Each number is 128 + 24 x the weight over its row's rms, rounded and kept within 0 to 255. Layers, rows and columns count from 0. The size above them is the row's rms in percent of the matrix's.

# layer 5 attention value, 192x128, rms 0.121, rows 0-104, columns 64-127
size [105 110 104  96 116 112 105 107 109 110  92 106 104 119 112 109 111 118 109 108 114 108 105 114 104 116 104 114 127 100 110 110  99 117 106 112 106 112 104 108 110 107 107 118 107 115 106 109 111 112 109 103  90 112 107  96 115  98 112 101 100 112  96 112  87  89  91  92  93  98  81  88  94  92  97  99  80  89  90  95  79  77  83  81  77  83  90  87  82  84  88  89  80  88 105  82  76  81  90  75  95  74  89  91  94]
[[117 133  95 123 145 132 100 123  98 114  96 103  99  97 166  60 135 125 167 141 114  73 146 122  73 108 127 151  91 132 113 128 131 143 153 127 144 154 162 126 122  86 143 136  99 155 124 169 119 115 152 120 112 132 128 120 140 112  93 107 131 136 118 140]
 [127 147 155 111 132 132  87  88 125 115 115 114 119  88 125 155 122  95  93 114 109 164 106 156 114 131 112  96 163  99 136  80  77 131 113 123 106 126 103 127  99 118  94 209 115 104 169 130 110 133 151 127 145  95 123 164 126 119 135 153 129 119 172 134]
 [132  94 108 141 112 128 123 157  96 146 129 162  94 135 122 140 155 114 135 106 114 138 128 141 113  75 151 164 159  87 129 112 165 123 166 146 123 111  71 116 120 139 104  85 110 126 114 177 120 129 119 122 145 127 122 127 135 135 145 122 117 165  93 126]
 [149 144 136  99 117 139 129 154 106 165 133 143  83 123 155 134 158 124 174 153 117  94 136 144 121 103 117 154 135 144 159 105 179 142 161 125 162 126 138 122 147 108  68 137 154 143 126 128 150 107 167 126 128 113  93 131 133 125  88 110 137 169  92 134]
 [144 111 106 147 170 177 179 130 151 134  99  75 136 152 142 149 142 109 108 106 154 125 104 102 146 108 131 102 125 120 116 110 132  97 135 148 135 167 117 117 153 134 116 132 158 137 117 129 134 105  98 120 157 112 115 139 141 136 139 132 127 154 150 180]
 [130 110 172 133 121 100  77 126 102  99 133 122 141 151 141 144 120 163 127 130 106 115 130 140 180 102 144 134 137 126 121 142 140 142 136 104 127 126 123 122 152 107 163 101 145 127 107 106  96 144 142 133 161 136  70  84 119 133 118 140 119 116 120  90]
 [140 122 124 173 153 141  90 104 130  95 141 123 118 160 108 134 163 167 101 163 143 156 120 152 164  93 120 135 123 146 147 140 124 166 159 149 127 111 143 121 140 155 151 101 139 104 132 100  74 149 113 114 170 122  73 136 138 118 110 106 128  83  93 118]
 [151 149 131 174 119 109 123 184 161 117 101  86 162 127 113 110 105 117  84 127  99 107 124 142 158 109 159 120 118 114 137  91 153 137  74 115 154 122 140 129 152 153 132  83 163 137 123 162 111 129 148 155 135 108 129 174 125 138 115 125 125 107 106 128]
 [107 118 136 172 155 102 146 156 113 119 141 112 126 122 132  84 113 145 116 203 135 142  95 144 134 132 125 117 115 159  96 110 116 160 120 122 114  90 132 123 132 115 115  87 150 149 139 109  82 121 139 130 156 162 146 168 138 158 118 127 126 163 124 167]
 [ 84 110 128 123 157 169 107 129 141  61  76  92 114 148  73 134 106 124 100 124 124 133 105 166 100 180 143 117 126 136 137 120 111 119 141 119 150 112 124 124 123 124 120 105 172 138 136 102 149 148 116 124 156 103 177 156 146 197 140 173 140 146 119 169]
 [ 90 114 128 111 110 151 107 146 139 130 131 178  86 128  96 111 149 110 182 139 160 138 133 142 154  81 114 155 130 147 150 145 152  93 144 145 113 167 112 134 162  90 137 118 117 132  54 155 175 113 152 112 117 128 117  96 116 128 108 112 112 134 145 136]
 [118  81  95 163  94 113  78 120 139 127 137  89 102  95 126  87 124 138 140 114 144  99 102 159 123 142 116 136  91 115 105 138 140 159 152 126  98 137 147 139  98 148 172  87 107 121 109  73 149 151 158  99 120 124  79 120 119  79  98 120 126 153 134 122]
 [108 141 170 117 127 100 106 127 126 138 132 144 129 127 119 122 119 131 130 150 103 114 119 113 116 109 147 109 126 145  87 135 151 165 110  92  95 189 175 136 110  78 149 151  78 164 144 119 139 104 153 113 128 119 101  75 121 121 118 101 145 129 158 151]
 [ 96 154 151 166 123 101 140 110  66  67 132 129 108  94 126 153 130 105 143  92 118 148 142 154 128 152 119 125 175 140 117 106 136 157 137 112 144 118 130 111 160 130  86 153 135 120 164 147 116 108 112 145 151 108  79 167 132 139 101 169 116 143 126 159]
 [ 95 135 117 108 126 124 152 101 112 139 121 144 142 133  86  96 125 138 132  97 152 125 136 158 122 102 124 150 136 101 138  94 158 131 104 145 139 149 160 125 123 164 110 121 104 136 144 165  72 139 170 134 146 144 146 158 127 169 129  95 151 119  94 131]
 [115 104 122 148 156 140  94 130 102 126 115 126 107 117 107  59  77 122 108 113 124  88 157 129 123 145 115 127 126 134 151 137  78 165 106 114 118 159  94 116 151 126 109 131 135 144 111 147 112 121 114 118 169 142 162 125 134 139 136 135 108 126  90 109]
 [108 139 132  95 115  94 146  85 104 121 170 145  91 157 102  99  94 142 145 131 114 129 168 157 126 133 118 122 159 175 146 130 147 181  79 106 149 153 133 123 115 161 118 142 123 127 155 110 133 120 143 136 168 118 139 153 118 132 134 122 126  84 101  79]
 [125 111 110 162 136 126  74 130 144 124 116 140 107 164 148  92 141 149 115 156 115 113 116 124 127 117 130 122 103  73  77 132 115 162  96 120  87 115  96 123 108 152 145 124  72 155 139 112 110 112 144 117 150 135 116 128 132 108 176  93 141 118 113 129]
 [108 135 150 125 105 123 126  92 106 122 140 118 143 118 134 116 103 123 146 138 124 149 112 135 159 166  90  99 120 136 125 137 147 138 105 104 142  86 129 124 158 118 147 163 137 128 180  89  94 143 197 106 109 135 142 127 124 187  67  93 154 157 167 112]
 [113 112 119 104 151 136 121 125 120 110 109 110 157  98  88 111 120 116 176  71 137 112 119 101 115 132 111 132 138 105 122 133 118 120 121 128 160 205  83 132 143 149 120 151 142 152 124 116 152 138 102 135 117 115 127 137 127  85 125 139 131 130  88 129]
 [116 115 111 148 131 152 145 112 119 120 126  97 105 120 138 103  89 112 104 107 135 122 138 137 152 163 125  88 112 131 101 128 104 143 114 116 123 145 131 125 138 192 131 133  96 136 146 134 140 134 150 136 102 107 130 148 134 134 114 136 123  90 159 150]
 [125  88 116 161 113 131 181  85 142 148 121 121 142 116 128 124 129 115 108 107 164 145 126 130 111 120 123 123 146 146 156 129 115 111 102  94 109 127 112 134 118 144  85 115 171  92 111 108 151 167  86 158 112 170 131 148 113 112 171 113 154 131 114 110]
 [116  96 120 113 143 157 134 139 112 139 195 103  70  75 100 136 158 125 167 150 149 147 120 123  96  67 143 168 120 136 138  91 115 110 146 137 132 144 106 127 125  83  79 145 140 134 123 135 197 133  92 131 131 111 119 167 137 126 131 142 106 123 111 169]
 [148 141 154 132 153 178 125 174 126 106 127 112 160  81 148 126 186 144 161 130 144 103 128  91 127 136 101 164 103 108 111 123 106 111 125 131 128 105 131 131 162  88 140 161 143 134 120 167 187 114  98  97 111 121 102 125 133 133 102 132  80 156 127 128]
 [176 129 144  93 132 102 135  73 108  58 151  93 121 128 129 127 103 134 115 119 135 143 151 124 151 143  95 132 103 141 117 184  73 163 132 114 140 119 107 122 181 170 114 131 162 125 175  99 110 143 123 147 164 168 119 110 124 123  87 125  81 107  84  99]
 [144 115 109 129 104 139 102 113 145  98 167  75 140 179 108 174 144 109 107  93 128 164 147 135 132 142 153 134 120 124 149 144 139  91 130 143 115 130 129 129 176 123 163  61 176 113 113  97 116 147 153 152 103 131 146  90 133 133 100 108 105  96 108 134]
 [140  83 157 181 125 151  98 118 180 142 135 131 150 128 138 117 146 146 142 124 117 118 113 123 146 178 145 135 105  99 115 179 128 103 111 114  96 112 114 137 120 158 128 101 119 100 153 103 160 137 159 144 115 116  99 128 117  88 125  95 183 123 155 130]
 [106  98 139 107 149 121 105 163 145 131 155  83 133 153 156 134 129 138 126 116 135 137 130 137 157 170 137  86 116 144 119 151 198 138 146 102 180 118 113 122 145 134 123 141  94 156 111  90 174 103 114 177 144 128 114 112 129  84 162 131 129 118 120 139]
 [132  85 104  89 115 119 117 131 108 104 110 114 144 134 130 107 130 137 107 117 135  90 148 143 110 105 139 139 141 118 181 142 153 144 138 151 134 158  94 138 135 116 142 165 112 142 140 173 123 168 107 145 139  97  84 166 123  66 135 142 127 118 142  64]
 [125  97 108 131 144 156 117 148 175 170 139 155 123 134  72 157 160 117 108 110 177 148 148 155 140 122 127 153 142 164 154 112 104  95 100 138 130 173 120 127 118 117 118 150 163 134 115 171 136 111 126 122 155 151 160 115 120 166 137 119 168 137 130  91]
 [129 131  83  65 158 171 127 128 141 120  97 107 111 166 148 127 155 148 140 125 156 141 106 138 135  85 119 135 183 123 141 116 131  89 133 117  96 129 138 139 131 153 104 135 132 181 139 140 175 141 148 143 159 121 109 103 129 131 116 108 129 145 139 118]
 [154 132 139 139 132 100  92 111 100  98 164  99 138 105 128 103  98 139 127 149 122 137 131 176 144  91 152 131 130 161 150 133  72  91 120  93 131 131 107 121 141 136 154 148 143 126 151 157  97  94 139 153  94 125 127 135 123 113 100 117 152 111 154  89]
 [119 108 115 104 103 141 113 133 139 156 115 157 111 154 154 149 173 128 122 112 134 121 112 104 105 123 101 132 114  71 146 126 147 115 159 142 101  66 102 123  75 116 114 179 118 146 136 121 133  98 118 118  95 132 105 147 136 127  97 140 112 127 151 124]
 [152 108 112 105 157  96 133 156 171 136 126  72  91 105 159 141 129 124 109 153 159 174 115 137 162 144 121  91  86 157  99 109 140 158 152 121 166  73 155 123  87 175 136 138 115 135 115 141 119 110 128 126 190 130 123 155 135 120 155 155  83 178 146 120]
 [165 148 108 164 167 148 141 162  96  96 111  75 171 155 109 126 135 141 111 169 134 169  99 111 123 117 147 163 121 116  82  91  69 124 114 130 161 123  95 120  87 173 103 109 121 158 133  98 113 117 130 124 142 145 140 153 151 109 168 154 111 107 103 141]
 [101 126 114 130 119 120 129 106 154 113  97 125 123  62 158 113 153 122 125 123 127  46 123 143  86 127 151 131 122 159 127 120  99 128  90 135 132 199 113 133 131 105  60 132 153 138 136 144 126 165  97 147 128 167 122 138 127 124 135 112 181 143 125 127]
 [103 194 177 128 140 166 107  85  99  95 125 141  98 139  98 174 109 106 128 123 113 159 145 179 114 118 131 110 176 119  81 107  89 120 111 111 103 112 161 114  96 125 153 111  93 117 156 140 135 139 143 100 122 114 166  81 144 151 109 130 115 110 147 142]
 [172 130 133 116 117 141 158 124 131 109 131  97 165 144 153 120 137 116 112 103 129 122 143 143 129 153 169 121 131  78  96 102 119  71 138 189  96 127 119 125  97 158 115 105 149 122 151 147 117 159 135 160  87 117 182 128 144 105 117 121 134  90 160 107]
 [121 134 127  94 165 101 158 105 126 128 147 105 189 138 108 103 149 133 140 109 151 198 136  99 155 109 135 138 151 108 153 119 100  85 132 115 113 105 155 131 131  98 151 124 119 126  95 135 134 114  98 164 138 143  85 104 109 147 161 135 115 142 101 116]
 [112 162 109 129 161 105 109 142 148 129 143 155 112 112 139 144 142 118 165 154 119 137 153 126 135 110 108  81 121 161 124 156 104 119  98 104 103 127 182 120 154 103 166 166  90 141 109 140  90  62 148 132 124 149 125  96 138 136 121 116 147 128 152 128]
 [166 180 172 152 153 151 135 143 113 137 112 148 141 139  94 143 127 122 133 121 139 141 126 150  83 166 133 130 136 142 121 149  97 161 104 132  99  86 168 127 146 161 149 107 135 125 129 147 144 154 142 118 110 126 163 135 133 152 112 118  94 117 152 160]
 [ 90 173  83 152 119 114 132 101 105 110 112 142 103 126  86  92 110 113 142 123 131 151 118 140 109 155 129 114 154 163 131  99  97  93 122 124 104 147 141 122 140 132 111 138  87 110 101 141 130  74 131 109 105 126 131 141 125 110 153 168 150 101 117 141]
 [137 145 103 121 160 152 130  87 118 101 102 101 113 115  66 124 123 108 149  73 154 190 111 130 132 172 109  99 126 125  99 111 109  71 175 124 128 139 181 119  88 131 159 132  92 137 143 148 120 123 126 146 108  92 164 141 138  92 137 129 159 132  97 139]
 [118 124 127 102 127 121 124 147 160 129 163  77 144 150 122 143 134 121  91 141 121 139 123 113 189  90 144 129  83 123 117 141 151 120 115 125 135 158 120 125 169 125  98 128 162 140 131 120 151 132 153 139 160 120 120  94 138 175 113 115 116  99 106 143]
 [ 99 102 125 111 128 134 151 124 135  97 185 170 149 149 129 132 158 153 149 121 120 125 140 129 157 121 119 158  94 115 109 164 139  98 122 128 134 123  94 127 113 140 138 137 150 149 143 118 158 110  93 122 100 151 163  88 131 138 115 122 122  79  95 105]
 [102 136  80 142 121 127 174  86 148 102 101 129 150 133 117  86 152 154 134 159 149 102 132 144  99 131 150 171 127 157 118 112  84 127 111 129  93 154 153 137 139 156  80 122 175 138 117 143 114 131 135 123 146 159 128 144 130 156 131 119 175 114 107 117]
 [120 123 113 159  88 111  98 101 160 172 113 122 147 168 112 125 167  88 111 129 123 137 116  97  95 106 140 160 150 101 133 101 128 147 100 153  96 124 118 128  95 129 134 115 130 105 125 140 101 146 137 121 138 157 145  93 122 135 120  85 122 135 109 111]
 [140 105 167 119  91 141 130 121 138 150 139 125 143  77  95 131 153 149 124 164 129 124 142 145 106 138 156 159 158 146 180 141 141 144 144 198 122 127 136 133 104 118 163 118 117 110 163 128 128 160  91 138 106 133 120 172 118 107 162  84 152 124 127 102]
 [152 147 130 136 167 143 125 154 133 142 119 120 187 110 163 173 122 143 110  87 138 129 109 104 174 109 151  83 148 100 141 135  98  98 106 101 138 123 133 137 115 118 120 124 131 150 156 123  94 145 127 149 143 117 158 137 130 149 151 137 169 135 154 143]
 [155 118 112 114 117 122 147 139 157 153 126  97 139 142 112  93 113 138 116 124 106 111 133 134 128 107 151 107 136 145 166  98 173 135 125 120 189 147 133 116  96 137 145 143 116 150 102 136 104  96 115 133 105 123 101 128 132 106 181  88 169  92 128 109]
 [118 120 126 147 120 140  99  72 165 177 117 119 117 159 114 107 147 111 125 114 121 118 119 128 154 171 131 146 120 157 103 142 137 101 141 129 120 127 125 130 197 148 163 118 131  93 121 104 141 111 133 138 111 130 139 109 113 127 108 108 162 117 104 150]
 [167 150 148  82 134 161 141 143 127 131  99 124 126 120 100 133 150 120 148 120 127 121 140 145 119  91 116 140 152  85 120 142 141 118 168 156 164 162 168 123  94 158 166 147 105 132 146 153 112 111 131 163 154 107 108 129 131 113 149 168 118 121 137 112]
 [153 108 122 108 145  98 155 109 139 117 134  84 132 139 155 116 184 159  98 146 131 148 130 138 161 118 142 116  95 107 129 135 126 127 181 132 141 110  98 132  97 177  67 138 167 113 160  95 113 154  92 165 134 129  88 145 128 108 137 117 132  96  98 131]
 [128 103 136  92 139 121 182 118  80  94 105 101 135 120 145 130 141 161 163 131 142 141 116 112 165 126  83 119 133 143 166 118 154 121 185  99 152  89 169 124 116 103 123 139 125 130  88  85 147 136  99  87 114 159  97 122 127 108 145  98 141 121  95 127]
 [ 69 104  93 112  82 110 169 116 142 110 156 160 135 114 102 137 144 117  99 108 147 144 139 149 132 155 163 128 154 158 134 119 142 104 147 149 136 108 128 139 105 122 105  94 114 122  91 155 153 126 135 100 117 122 155 145 130 164 122 149 149 104 146 133]
 [146 127 104 149  96 115 180 104 139 148 148 122 102 154 141 111 121 136  81 113 109 131 143 105 141 149 124 135 157 149 124 115 104 119  89 118 116 114 109 137 144 144 129 118 161 114 182 151 150 102  95 160 139 140 130 131 110 138 147 166 111  85 113  79]
 [194 143 145 112 131 133 140 180 162 136 139 126 147 146 124 142 138 158  99 181 123 100 100 158 165  90 177 142 116 128 150 125  98  76 121 132 130 137 116 138 125 153 134 112 198 130 146 118 147 134 127 116 117 130 167 113 120 140 126 136 110  86 142 110]
 [ 63 145 114 153 124 123 124 100 151 100 112 124 153 117 142 116 143 143 127  98 137 121 110 179 111 157 113  76 149 160 110 121 144 141  89  80 133 100 140 136 151 150 116 136 119 126 101 135 134 128 115 160 100 142 174 166 109 127 107 120 132 120 107 133]
 [113 106 133 171 139 146 119 110 136 159 166 156 101 110 173 155 178 138 122 150 144 166 137 128 150 132 111  89 124 118 139 126  95 132 145 156  78  62 115 115 103 101 134 152  92 117 113 125 112  87 121 117 124 157  96 140 130 101 153 111 110 113 153  96]
 [110 125 121 144 156  90 117  95 176 167 145 138 145 136 114 152 129  96 104 101 123 149 130  69 116 131 149 102 125 128 126 124  99 112 109 123 129  85  89 119 122 108 138 163  95 115 147 206 141  86 123 146 141 114 144 126 140 158 135 136 137 111 142 118]
 [166 130  96 107 138 120 113 143 117 148 154 137 114 212 159 101 101 169 133 149  96  92 112 157 163 146 117 122  95 122 124 130 143 104 166 136 147 107 144 123 127 194 131 138 100 143 140  93 121 124 151 129 109  87 132 118 129  99 130 118 146 122 137 124]
 [152 172 175 151 121 144 165 116  71  80 109 155 127 149 111 152  88 125 124 115 127 151 143 138 118 132 158 139 147 148 165 163  95  88 147 130 153 126 124 124 175  96 106  97 156 106 171 152 125 107  99 138  87 111 124 135 132 158  78 139 145 101 151 169]
 [114 122 159 151 108 117  86 121 141 164 143  88 109 119 100 119 104  93 113  65 110 167 133 120 140 121 131 138 147 130  92  98 150 153 101  99 116 144 133 125 107 125 120  97 104 107 144 124 141 148 159 156 178 114  85 110 115 136 145 128 127 153 102 121]
 [ 99 113 177 123 149 114 140 134 110 137 140  84 135  73 128  84 120 128 139 143 114 164 125 122 118 142 134 113 161 140 102  85 101 135 117 140 109 134 123 118 107 108 102 108 129 137 148 114 127 123 125 170 130 155 125 126 141 172 176 103 127 138 119 158]
 [110 113 109 126 128 131 143 155 109 147 117 131 108 112 135 137 105 115 136  75 166 119 130 122 121 163 161 116 131 143 120 139  95 128 124 159 170  80 130 129  90 143 110  91 105 139 128 149 147 155  74 132 126 114 132 137 139 131 125 116 141 132 112 110]
 [ 97 105 133 100 150 130 105 114 112 110 129 161 124  90 149 124 132 132 130 130  99  88 156  87 138  91 127 114 120 175  92 151 162 119 158 132 145 109 109 121 104 118 106 108 164 119 147 106 128 141 100  98 103  89 121 107 130 130 107 128 126 125  97 132]
 [133 141 123 111 100 129 150 136 132 154 111 130 157 124 141 115  92  71  95  70 177 119 122 131 136 115 130 120 167 121 154 115 148 151 166  98 151 107 151 148  98 175 109 134  92 140 111 148 147 176 114  96 123  85 103 126 113  91 126 130 146 123  97 165]
 [117 175  63 110 107 104 142 116  97  86 113 118  75 134  88  85 156 132 122 126 128 100 142 115 145 108 148 141  94 149 117 112 136  87 129 103 127 146  86 118 164 117 147 136 102 132 137 122 149 131 137 102  87 174 142 121 138 134 146 151 185 101 143 110]
 [129 131  96  78 141 118 138 112 108 132 157  71 123 156 134  94 108 121 119 139 121 145 142 138 157 128 115  88 121 158  92 164  79 128 172 122  65 154 129 138 156 115 122 132 154 124  89 153 113 116 120 113 113  84 197 108 124 155  68 147 110 131 130  87]
 [133 178 155 144 138  97 123 128 161 136 103 122 134  98 153 116 105 120 114  86 121 137 117 150 162 134 148 106 148  80 122 153 137 147 110 149 107 136 130 115 144 161 144 181 149 124 157 111 102 127 157 100 109 118 127 114 134 145 163 152 159 114 167  70]
 [ 94  83 156 152 144 126 112 112 125 165 123 111  99 102 150 199 145 124 143 120 132 105 128 117 123 183 122 134 115 171 123 154 117 122 160 167 160 159 149 120 107 103 104 132 149 156 157 114 135 134 170 138 131 107 137 140 141 164  83 135 133 125 116 121]
 [115 115 132 135 139 141 126 131 123 129 161 130 142 106 122 140 110 154 134 105 125  93 152 159 115 104 140  64  88 137 111 165 147 154 110 135 154 143 137 127 134 130 142 144  93 122 110 147 166 127 166  65 123 146 153 128 126 130 170 125  97 124 164  77]
 [133 157  92 108 146 122 144 141 105 134 140 101 151 152 109  99 115 124 167 135 138 128 139 141 121  91 157 121 108 106 127 120 126 152 100  99 127 121 126 129 143 157 154 119 116 147 107 125 162 108 162  47 100 125 161 130 126 128 108 133  98  92  99  98]
 [166 140  94 119 108 133 154 120 154 154 150  78 111 144 114  90 149 139 135 109 150 187 102 108 139 123 121 143 125 144 118 114  81 149 114 145  91 125 115 137 166 159 135 110 109  92  85 180  95  96 141 138 159 133 111 112 115 104 109 124 141 104 152 114]
 [114  81  99 140 106 142  99 122 145  98 155  82 152 146 166 128 114 154 152 147 143 155 104 170 100 123 135 142 112 113 117 133 140 155 147 151  96 154 113 141 120 134 101  62 113  92 165  95 132 159 123  89 150 118 103 135 118 134  90 111  75  91 139 148]
 [132 104 128 110 146 127 112 122  83 157 166 119 151 145 139 137 109 165 138 124 129 139 141 144 141  87 146 135 145 120 162  71 157 156  74 121 147  79 149 136 130 155 106 146  90 165 145 138 152 140 148  99 135 141 138 126 117  93 146 131 156 111 157 135]
 [146 100  85 144 119 169 158  89 126 116 153  85 129 178 168 102 127 148 125 103 115 157 104 112 118  82 130 110 131 122 132  89 132 141  91 100 150 107 121 127  93 120  96 115 159 126 110 137 104 123 119 115 180 129 167 130 130 142 126 136  52 108 124 134]
 [174 104 160 100 115 139 146 124 139 191 113 114  67 123 133 173 135 122 118 106 127 134 108 108 161 182 135 123 119 144 118 178 130  92  98 140 178 120 129 130 132 105 128 159 170 156 166 134 122 112 205 131 118  94 126 148 127 140 107 128 158 123 117 110]
 [115 148 109 169 139 161 144 147 117 102 161 106 145 134 154 127 143 133 140  87 110  99 142 105 131  98 138 128 123 159  77 140 134 150 151 114 137 184 121 123 135  99 135 151 132 128 141 139 149 100 106 106 148 127 143 156 123 124 129 104 111 146 146 131]
 [ 93 126 111 130 119 162 178  90  86 103 132 156 131 148 134 143 129 145 130 115 121  75 136 138 123  94 135 124 124 144 100  85 154 124 137 104 183 106 141 133  95 128  97 147 150 159 118 137 152 143 157 133 147 107 137 159 121 132 170 118 132  84 128 124]
 [172 150 106 155 117 131 124 139 134  91  95 119 146 142 107 105 136 115 133 152 134 112 138 129 154 139  98  92  91 144 124 129 107 136 153 185  88 136 118 144 138 117 134 105 158 123 159  81 152 131 128 101 128 158 120 150 106 118  82 111 112 134  93 112]
 [146 147 117 100  77 140 112 153 169 146  80 115 143 108 132 130 142  43 135 127 142 142 148 139 121 145 101 128 127 133 146 107 136 174 124  96 157 112 137 135 104 151 162 135  82 102 139 108 127  87 148 101 172 143 149 132 116 120 109 144 111 107  69  81]
 [ 92 100 120 133  90 134 134  98 113 150 132 137 116 132 135 132 102 113 131 106 100 128  88 159  91 167 150 109 162 115 146 150 140 133 112 134 131  72 105 117 106 174 110 111 145 106 103 123  93 112 140 213 144 173 156 149 143 110  99 151 111 134 150 126]
 [138 139 108 125 110 151 167 142 107 134 112 131 140  98 147 114 125  87 129 156 115 129 119  89 134 133 140 141  98 133 148  98 109 148  87 168 186 119 116 118 103 142 154 125 112 116 108 144  98 117 146  90 121 166 155 142 147 136 124 111 178 138 119 120]
 [111 121  85 119 118 122 112 115  79 129 115 130 137 130 146 123 122 125  99 145 128 140  97 122 148 152 167  96 142  82 108 128 113 155 168 146 172  80 110 120 128 163  88 122 138  98 119 101 150 132 128 140 120 220 121 128 133 132 125 159 142  93 123 126]
 [148 153 142 103 136  92 131 104 144 136 128 160 176 158 114 111  86 148 129 123 136 137 140 140 144 136 130 123 122 147 112 155  99 155 131 145  98 180 120 129 169 152 112 124 118 131 152  98 116 128  96 139 139 107 132 149 132 161 143 178 133  98 167 115]
 [ 77 101 152 121 119 116 113 139 124 164 164 108  96 132 121 128  97 142  94 102 102 141 125 128 153 125 155 111 137 124 110 169 174 135 120  94 188  92 142 128 100 158 131 148 136  96 186 135 162 131 144  98  98 112 140 110 124  92 122 116  99 154 123 108]
 [109 135 154 150 109 156 127 150 145  75 118 107 157 131 114 139 116  94 131 134 196 153 152 150  99 171 122 123 134  83 116 132 108 122 159 142  72 131 139 131  99 112 146 101  93 129 133 129  75 134  73 143 157 106 111  98 118 124 116 135 197 132 119 122]
 [172 143 117 101 137 128 115 136 146 135 123 130 135  89  94 125 141 161 136 135 123 123 129 119 104  66 132 156 118  80 118 127 186 130 111 119 194 109 180 136 110 121 139 135 125 116 118 124 169 108 139 145 135 174  73 127 120 102 108 121  80 158 123 140]
 [109 104 125  96 141  74 129 122 125 133 135 153 146 103 107 102 133 189 140 105 125 136 100 157 140  64 126 101 151 120 124 154 160 136 115  81 160 135 112 125 122 137  87 114 129 148  92  86 140 142 129  97 119 119 126 154 137 152 143 177 122  90  98  90]
 [102 127 151 151 109 182 115 124 155 130 147 146  98 107 130 142 115 165 122 117 101 161 111 119 122 151  98 173 131 118 162 133 161  64  76 145 159 140 141 114  97 108 137 123 136 135 156 131 143 106 131 136 148 139 130 140 143 130 134  71 123 121 150 152]
 [134  97 134 123 145 146 122 134 142 189 154 132 151  98 182 143 113  94 113 121 120 124 147 127  98 119 105 147 157 127 170 119 102 160 132 167 109 113 142 130  91 101 146 118 105 146 144 142 125 163  76 132 134 116  86 120 132 124 108 149 144 132 148 171]
 [132 113 128 133 112 126 147 104 171  95 143 131 156 154 181 101 119 119 100  69 138 145 110 120 142 129 117 132 166 139 115 130 142 131 146 114 111 167 112 125 131 171 145  95 149 124 106 155 137 139 109 145 144  91 131 132 143 145 148 154 149  87 102 135]
 [154 139 121 164 124 168  96 130 127 146  96  78  78 117 149 150 167 109 136 122 111 111 111 137 103 128 155 170 117  78 164  95 148  86  93 118 112  94 142 120 124  88 190 145 161 134 119 129 127 115 138 160 132 172 116 111 127 109 105 128 106  83 108 160]
 [170 149 115 151 170 115 147  79  64 156 117  94 139 153 114 156 153 180 124 114 152 118 145 122 146 117 138 140  90 104  87  97 118 121 106 137 166 129 120 128 176 110  79 128 152 161 138 104 150  92 114 111 131 133  80 170 134 138 115 123 155 159 166 147]
 [145 121 124 171 115 140 138 133 160 162 144 107 141 190 170  84 129 122  97 118 155 181 123 136 120 160 117 149 135 109 141 143 144 140 150 125 132 123 119 140 122 128 136 112 155  92  91 116  96 140 131 128 178 125 126 112 122 124 126 137 137  84  81 122]
 [139 168 133 185 100 106 142 133 142  94 128  68 112 127  58 178 165 120 146 113 155 114 172  91 150 121 119 148 101 102  96 119 130 110 146 128  96  93 143 125 146 102 145 156  95 141 135 112 101  96 139 108 130  76 107 140 127 169 109  84 149 170 131  96]
 [159  89 112  80 119 102 114  94 149 103 123  97 134 128 130 113 153 129  97 142 101 142  86 142 113 183 123 111 141 127 152 131 106 113 152 138 159  87 129 141  91 152 102  89 169 130  66 155 145 150 150 133 146 142 113 182 123 145 149 148 131 105 103 159]
 [168 100 145 130 102 126  85 111 145 113  66 107 134 127 136 163 100  89 138 136 127 123 145 118 100 162 107  73 132 112 172 147 144 111 151 110 124 127 137 141 113 127 112 153 157 141 139 133 138 111 155  79  94 112 150 148 115 138 103 104 102 149  89 155]
 [122  79 109 177 120 145 120 141 111 153 126 142 135 112 134 109 138 123 138  93 134 117 143 150  91 131 109  82 140 146 142 156 129 153 138 132 109 164  85 116 137 151 122  97 127 154 138 123 127  91  91  87 139 120 122 157 134 123 146 124 100 163  94 122]
 [120 132 130 124 164 157 113 121 123 168 163  94 128 171 122  96 127 130 155 108 116 169 133  99 124 138 128 123 154 150  99 104  66 145  75 153 109 131 108 126 146 104 165 147 147 133 138 154 130 117 110 159 143 135 186 151 133 107 119 129 114 113 139  66]
 [121 110 133  51 115 159 120 106 130  93 124 156 161 165 131 117 112 145 154 150 108 169 153 116 122 124  99 133 129 110 165  75 155 140 151 114 109 113 128 122  87 128  97  96  98 133 121 127 141 175  99 123 130  91 136 130 133 148 105 116 122 160  98 145]
 [162  86 134  83 126  93 111 155 130  94 162 145 166 104  97 113 121 121 105 127 136 116 104 103 123 128  95 125 135 147 135 142 119 125 138 142 150 107 156 144  94 141  93  88 137  96 118 132 131 143 120 111 135 100 113 142 112 102 134 109  68 168 134 166]
 [118 120  78  85 163 129 124  99 119 124 115  89  97 126 119 151 124 128 105 135 156 127 106 125 145 104 117 126 128 115 123 100 107 165 101 137 166 121 163 128 116 119  84 134 119 135 117 153 141 114  93 113 114 160 136  83 131 164 150 119 135 154 155 121]
 [135 116 150 178 126 137 162 139 130 153 143 134 179 122 123 123 139 103 120 132 112 145 172 110 131 104 121  91 128  86 116 114 122 118  98 140 128 121  77 124 120 138 112 121 140  95 119  71  89 123 121  89 150 106 126 135 135 138 101 132 129 171 127  96]]